config.yaml
norm_eps: 1e-06
positions: "rope"
rope_base: 10000.0
qk_norm: true
tie_embeddings: true
optimizer: "muon_variant"
lr: 0.0121
seq_len: 256
steps: 5085
Each number is 128 + 32 x the weight over its row's rms, rounded and kept within 0 to 255. Layers, rows and columns count from 0. Numbers have three digits each. The size before them is the row's rms in percent of the matrix's.

# layer 3 MLP up, 1024x256, rms 0.108, rows 550-575, columns 0-255
101:102080133105072158078143148159046080156161090126071154183106118125158115142112132106142119142064126111090075100144150108118071171138075173146170182052097092145131101132110132152130104204118143130125112133125149114126068081124121136135137103152154161127095149123102065106120096194129143145118095089123143170071107094153176113140148161071134137140122143088081150125125109114142187128131118125088121120159144137034146109118141114128161143116139184104082133143137124141154094172068157174151113153095126187178133153140160090178193091171125118120133122167118137123099122129098111133118110106079120160102132150169143165134125170157142148156084097114096094105119116098142070125150124212091128090125104028141142155050100132144143165138184105192037109111085087128139143098088170
107:164070179160136162089101124156148121072095149136186114130085073101172103142163097055104091106127122157108088099140089204167112171137089198122127147109132124135116152181088128074106112058105116096127100083159161146190194113191128141146107124083149183113161202104165168064108160152177167129066114155156084129073091153101176112144105106115143138173089121120078125161121120151169105183112177122144141116110113089152100110154137125101094149086121125098145107166090108155104113073132075092120114165105140164110133138074171105134121180141151106143188102114122145138115147149111119133114109139086079157163149160127084114192152074113123096145168088128088094074139138128107132111098092108148159189141131089131125152188055097072149101108135167126079107129122125077167104134091131
101:158103070088103119135136110100117166132145135144094094064135166080112156121109161096037096144150164145034114055146146133119171090150104126153127144143126156109167158174077121164080109155101122103179139116206082168192108076212101203079090115109167169210105129092118185094096158137139134193103120144112155150114117099113072182092051159141129110138157101142108146128161103133109144106169158146177107112143166133141099168133147143103166154143117115118168132133127116138113117150124133139088121094116124141123120125152085123144127111190129197122118122109075158132150164096142131170145171184160159149125137143102097049097088159096123123159090113165090094145149147118152168150152138101241140103121144111150139147138163143159163119150181116173148124105132155166158062136155117
091:140115158201136091036154168139106126086127161118113100118138143173105111165036135096078122154173126110102139084154110141112109096127169099106119159122096085185081134090173079082106146129174147105141152094181136097158142094121074159150153133117159170117121092095169157180074160137146124126150174119083090143142067156108126111161104111161150132119122162149134155173098160071046161176140094160228139160120181148160150178107101150139162103110139123142086117141136101109116171090123110142116087051165159131131133140124091173120072146223119075118107151135110118114098071118159177128121064181100156138174139113092150132128147126147149129096138162146144132106136182151203132146117136062136139107140185073133124079154161143116120160081141101141119132165119122158136102112161187
112:131076065109150136097110167147101099045090086111162126154098167160135187127142185138095106097084190129098119134104086184093119152139108101107129151166123185119097102125089091169090174130127055132115100182146101181141115153125122119126125125141142152163098079162157094114153108092182144116147123089122125111091132200173089123091094123137107154127080119129119119080091174087120162112128059120155111146121119145112146156180164115169120133146153157049163130110116076087142105116113149146083128192063109159136138137137100129103051140160125129164116197150153121196088128066167190175151147113191101098150145158122152097090110090128136148118103134153110093136120091088175140183141142174117106099139117144107140097194127078097132159127092079065175082182103146137158125118112199
098:183124122110113094145157132147156113106196100118120116099112088121168132150075093096154160154106120097126129118099145137145131128165122136159119183110064092086110137095127109178119141084130147070147143171140171123089068106172156076146140086120129051128101112104156143173133165137167201106099099170160116100059098152168171094097124111104171112087211124134080110084096134110085133115164121156096161170167144130123149109109098143127134093055127156097134139150140129217157134145126135110181127125125132141113175134090096161089144070182121199132144138146122086138085101128068161175135123113150101225106108069132082160086111071158119147128146084131129163063111104136172079113175138188095116109162104133116116149170104049141151113123094148083122141115101164072158091118152182
102:093120168159079142094103133130071118144128172135108115130110128156115107114149132144208184161106081154132137118137130098155122050169126072126141164118127115072152064135125075189115104091140080080111121130120155187149188093114102122123149102131129117135138161130089161164226177096110173162122148086155119097102176073109101147160091133137117094131155125170164130164122147090138148113156106088123162083094114161187162079100118163092072108061116122146131154128175177140123075183093133099141064155128107110151121112166127158175108121062097170100171077123128114122112128138087120105088086109095166117120153070141088096100151143157203110153165130146140060137139111111144077116187166101085136099089148091091142172139226077121122169118104139178118118098092094106125145143089128
111:163096111122106082178122105081140159119139153140119134099139110103102126143143153148102193109115131122093170112128059140128123130172126178169134147168191076098168094083110154120112042100151152158147128092074128126122165151107089039147066087091150115141156138165107141122137130130131071110160136110156191101146175155128136105143118188154188116102136195102136096162150127118115128136064082114132186104084114131118101147159126081147113076159127078139123130129117095117084188115107139129212120100107117102150152134160092093211163140124156083070089085101121074108073134093127143132162143142102140196154123149163158131113128125117101158133167171120203131114109193127189090131184097153154156135153183170168137120178133150135035118146153123114090167113194140139089136129172135
100:138113140145105128111100166161073192126149101103124131149103188112130117054152131176113130135175096085113166123127119095113076162157160141110156116157120129132136072127114137143174072146129110112115108110075162128112111128098174073142095133151105149142136196169114073065144179108168159159073090119126148082141131176147185144141190196121075219152070144131104133107119111122090171111126139169140044132152121152163113174131101116133136106227084111120114165152119132125176123147141135153107103139163164115116180126128104163119090118068130133081122138118041115104142130165140169155119085140165166151111150104104138135102149172095136077126192147097109096166152116096139078173194084121103107131121162185084133136112148115056122128088171122115112066135052101058143114139104126
098:163108098044120109116129120171165132152112140117125081127171093119099132125126203132148093132098163104166071127114106134194089093120118056145118145080144144100139210193161093160156206129152137094138158166152153116121128136102186115115163133110125080120152145106138119149123151141146200137072157129099114122153141145091099097111142140106085156080118110161108104080171113119121142159170160069174143122099107153072134119139072103107092110078178119138209107128095150088035171092133146078118116095151134141185101074088112158163122091082104107142133160107152111104127136132077093193133120120100126093135070169149155155137103149135157060188128194113106150114140141140190132085153171149120090161157114095112104217170117139133088136102154089157120132150112073103116147090089096
094:146168155129172090125083091100116112105088099133103111123087090089108122150123197060142131125174091120146124163079108091183085151135167115124107129120143180136147130160179094127121160113148132163130087138086115136095153201122135107045122156114096072088108158186145137137133085095127179108153127173125165080095082152200184110139145133137099075165148139166126126159125124158114075105130102176108128095120112134140145055113156097128125159175162128201149155168149126130089149144147153118137165094125155148194062147137139105154109092092160084056173102175167130152134044121133141110094091136083044169066158160102147085173069141140169106179149153097132173124150087122203129099130109108161149134153132105124125133125116140159073132117182171120159163120127142116076171155130092
096:172118069196123121099095154175096115126110094140114068131079190142059103085130168101143078143163104202107164102146125123161094120116132119104127086109117200165134106130183151024190135123100116099139145162075156092093130101075157213158163181114124115160146167073058073087142117162128081150107120123155163152157137182170095154139183119178103154117092121115127119124113164105189072174112133191166086118146101153080155114115159125195147068146127108140173133111098181132124090100134124117124125085180090126141130144091090114103056132132153123157112101127114147131126123122096157154129116153113126175175077156146194183127169108151123153159096132137146076157137144131139122144089179116111134135126134103115161107163094138125120119123130153215121107130121128110100065118100156
095:063110110168199152136155113151165146142096115178141132089113113154082161120110150073116108111114135182099138151109040102119135096089093146101156030060103141119140152048133083128107069128052117127148090174182110139076180124120197106092082088152110203126150115098124124197110091140143093138151128133099163117134061080148171074123140106127148153140104089129127112160137099151107087088154119170123128114091097119096140169143031170135101136130147134097129140133106086094150087126114172121130130151100134145099107111113125111140096109116096120166136147126105158099135090166078150123143107158069121134136162142115059164148103133094079067094104101118118162105197153118146127143130154151084136076133049173126154108159163174187115176122146125165072142067135168116106139124127131
097:177077073090133140130107126156078127098160058105140098122110098146094138106222117103117161139089128186087110173070071137123122167099127198079088103189101133099097128166102084168169134197111115145095075138067113125129119121140162154135196187120165176147165118098140124132102165088140163109136155111147171113103065109092107174122147109142109169083104152056103161163140105124170157129127159142168100137128171068144121104135161094153189115186105118158108214151151143123144166184177102135101104162136099147122146143173127132159081199176119090134101172114082115109129109114096168139142161144174082092133126099126161091131116117133119175156140099106143110089112138089155127120182142191097103111117045131108094125117101148153113142145173101100102143175174094122091140110096144
101:193168142107109154145155134116096160078110166087153113145173118140139170116206149143150133155101109133076171064114155219067136089117110100122103096211196129144120111074179124166090107090102075175108112135152138075151123223151096095138135166085076124099127173116065082168137112135188101168165121144136121113151146161156142099163059095158095137114068159130149157179158105127111100147119151152129181161110119151147169155115080156088091114085132091178087121115134156098175145172128097118083168086121139135153134118175134133137144105136151121149122125128098133177144171131174112102127122159091091093185180105131123147128119126099150071075123127129140121120083117103126182130170123130115122170071171108119110095170102117157082117155099047166167135135075084151088160105139135
099:200121126146146048179090122142157202120095173165128114144144084134109182138125149145081140137136103155107093147141106123107120129154129164113133082180137102139184208129146152084095155102114104126110099150110178078134139133164111124071097115116151149135106139132156106181069102130129073174134163071217143122160124179135175165078108166158133143166127128091119106150156117143107071154152138051125115106169155088121146140159125147189115137067191087062204150070153111099147118171167103177074054109061193092111101141102112101073123167150132137124079074143114117100192161129139162162131158149140130148130171076097144113117167150149187120114114168119138119153154139088149078087126128127101144133119123119143135126124156079095134125132166110099126133105127173141087171104080079
095:099127108184147201126056144169092152175146130104125173129149184091161124184099141185113135209174154104112111150084142198114165159072141094187155059161117056097172150111164129142110106174171089114159130116142164120119168103188111122122128146130096141152158129149120187083084155162115131154091125126123075135128117111142124103145139142169139117182083128090196117176130123156137143076104070142128192158140104165139091121097105121115111051128180107119149125154121162113101133166128171079114147128075157098086084135167140080132225159088045112114092108117105124149124109126110097131129096085094171116116130061145148124163089168102084105144116151111118100046070136140132126089114118087129161098131179147097160093158105150156098116144114116120123182151090135142120105092124111
099:103185163137079166152067116116144206156187099160138142197086090108149145125122099109144142191114161106164173107125109173146064185176085124162091176121066154075078144161133082162130117120144131126171116143153146104106121158095127129148144109116110106155093124174124117149145199198136159093148150205180138177059138163122130153094116146115145120105060121137139099120147140121121065121158101126150095091147136104175123134154109057126083159139160179143106109164203138154071151183160131147116148181100129105133031132142142083152130097135189120110090128119142131111112108113120110084107120165097113096113138166162100140078189140136126152153116100132102127100163094192098148100131140145145110133151124171114123167111083171089080182131181131075139137200104120128179118109162103
101:134093180148182124131106222142101138122124166071113069112103110125181146164101152146083126085125110115128093108111098172157112165136168129158173130141167148135093057079106153085059183132087125165109011076154133118167153140187125087125138075164074137091158142132138092156130139092107109130133123111201125117154095137133129085124135088102126164188125096105094126144160137102117129191126153140133119121096071090122130181120089088201085098114119145162121087151160098105093180143132152089093147108126145178164132095073174137090194082117128175096163133119162144137099178078113164125096142175096183119123148139135082157129136110179097163112202135076107154124141115153160150141177136139143104091109132168125148129162092115146117143151099075079137138206163102150141164123106124
098:080110173146102210147131103199062126121088139164165116108107173119126101153065165101103117149165112177169105145117132130109135131120175162188065196123087127127125159159160211089154162153081105086059158117157093155082084084098126112181182136161118118090147112095129149157109123106100102079102117102143083020139143106153125095120082132125112152115122142119125073111079121163077130138112100190107163175072168110126178144176111160092156150113132116155165112123144133087166083123129124117127122073170139116185149136129064088159087163143112113136154159148166167172144092152130112120173094170173119111112149196131090113105111158108110072122161133105213134100131116172103115077107117137166135142105088122164152112087129132128147079115167117138135138107207133115136152089137139
102:195132144110140133088097072161127096088096120061181066138086114085150127198103116147107143139172120115110092132188149104162171166103129130109111119134094103121122155132140113110124116090111141071168081142119142112142167095086096053099084138085107143204121132110110131054142087105134145117088135089164116190127157171120116066097080135088075174170135112087156092119100157113160129156123093132140148107182158100090106160113103134049145146113109135163076110128121098073130127172101130145120169164112101088168105124104079154167154168161120119088202131116114157145145111122133160112164143120164095088144171200150121152181114087191080130179154123203094121149108166150161123151148160111124117164132168125157199132151065067112126115091132183156139092137127152135054117167145159
102:151121129153161168129158103097105111085068115172133124166125113137152121129153046158116112100126114080084110105167092068159107143137075138159176093099109148148118098115138139095154113086112074126092157141105154145101153155149155140093110105160125128101116121085169173117157162115175134155035131080168184124154105126119145162123107194110078141132115109145101151093097175106149073231097080127092162180110128074072063171187090147113111153076058156095132129123116205134155110133082115117105102115101140130141129130166189160140152060157083106125124188099135118082081152124102091162109159120137151182087126140155134121140180142171101084106146117132122130146142110145059115109119171103073046159163125099103147125144138093179144165067097143148146174173105090148094140132145117
095:146121135100156136121115121169117149122165138112124216163176091155134118127148093109103099110129134187156119152089068130157109110057091176161105129130126098145112122101127149151145087152120187168105102113081068156132143170120165100090147087123149129050132102087085164143138099123106134154135163163185123162075122122123137152115175118165142082082147154120084136172133156118141119153150113184089146085083087114147137218116133197091108106127135065157161142114170154077117122105093053129071091079176092165079115148153161156114193101116139122106124123136116125170103099165029168132073141143123084099088158163108137153147088151154090134137139118102135099095084125133105132117169126164153139124148150041066162168084158119144090156076141088141050159172119097121115155105175139
100:094063097164152138164132131137133158133083066130121095160167117145140114079128119102157160112139133135087083156132139136106160182074112138182111062101154130135153116117085119091113156133096117112118095139192168093120076145155167122076131085103119180092164099136092129100094130124134138149168115148137116099144186134087096207100185139128101117170102106109162119110129100050160107122094123171084173087059202113128160142093122144130190139125131122127125071114184073137125124134127145173121150164054162129172169147158165100152166121147073123151128162115114098142118095089155170090155125136110150136105112120124117093058143088090162109207064136130170134140089093188133160144120126189077136082155100187168188162159060102087153105104205140117076148135143082138147137111127117
099:142172175141104139131146174118144143164144085031106118120148151129138151129164111122132112144044115133190116094068152104147176168182085111183113125142134149164103163177165100112093067086136115132138131068153157078188098070094146120149094071125119111110109156101122131177124119135148111129149130132168148098184113113135180127109135115087169057125106122144121137122115151108108152168118148131065148120125184075077096161094167137078121152102206059098097074115164122115100129139139117100106152088189117117144130096103128123152127103109192184143124124148188120131110093128118168158140085113075114122213144126158160123120194116136090146209193134103116093083161155125103108119192111118123108120143086160103131153118153095095103119170209164105111123115062091103122125167076135
106:157134167111156121110074166094143138162113130172157139142078131132135136116185145172167118074095113111156106102109102099111137128181147150123107090138113117176119131109113102184111126163197112114128171115131128182138164067116150186104104155170109162151132069138098104121118116098115123151048107089103126103155105078121065195091128085119118150106168097087108103161136223150070153182084150117110099099191187150127112146145134076155153157158127116150126145166169160151034127150086130103125112127085111161116144084061046142165154094087128101121104122045090114118133133138163109066169097164101155077151104112121192175190073147133175088184109126145106087179141144155132105127128101121113119121162141137180122098144084109109059139128132093140145120114089116109103126098186144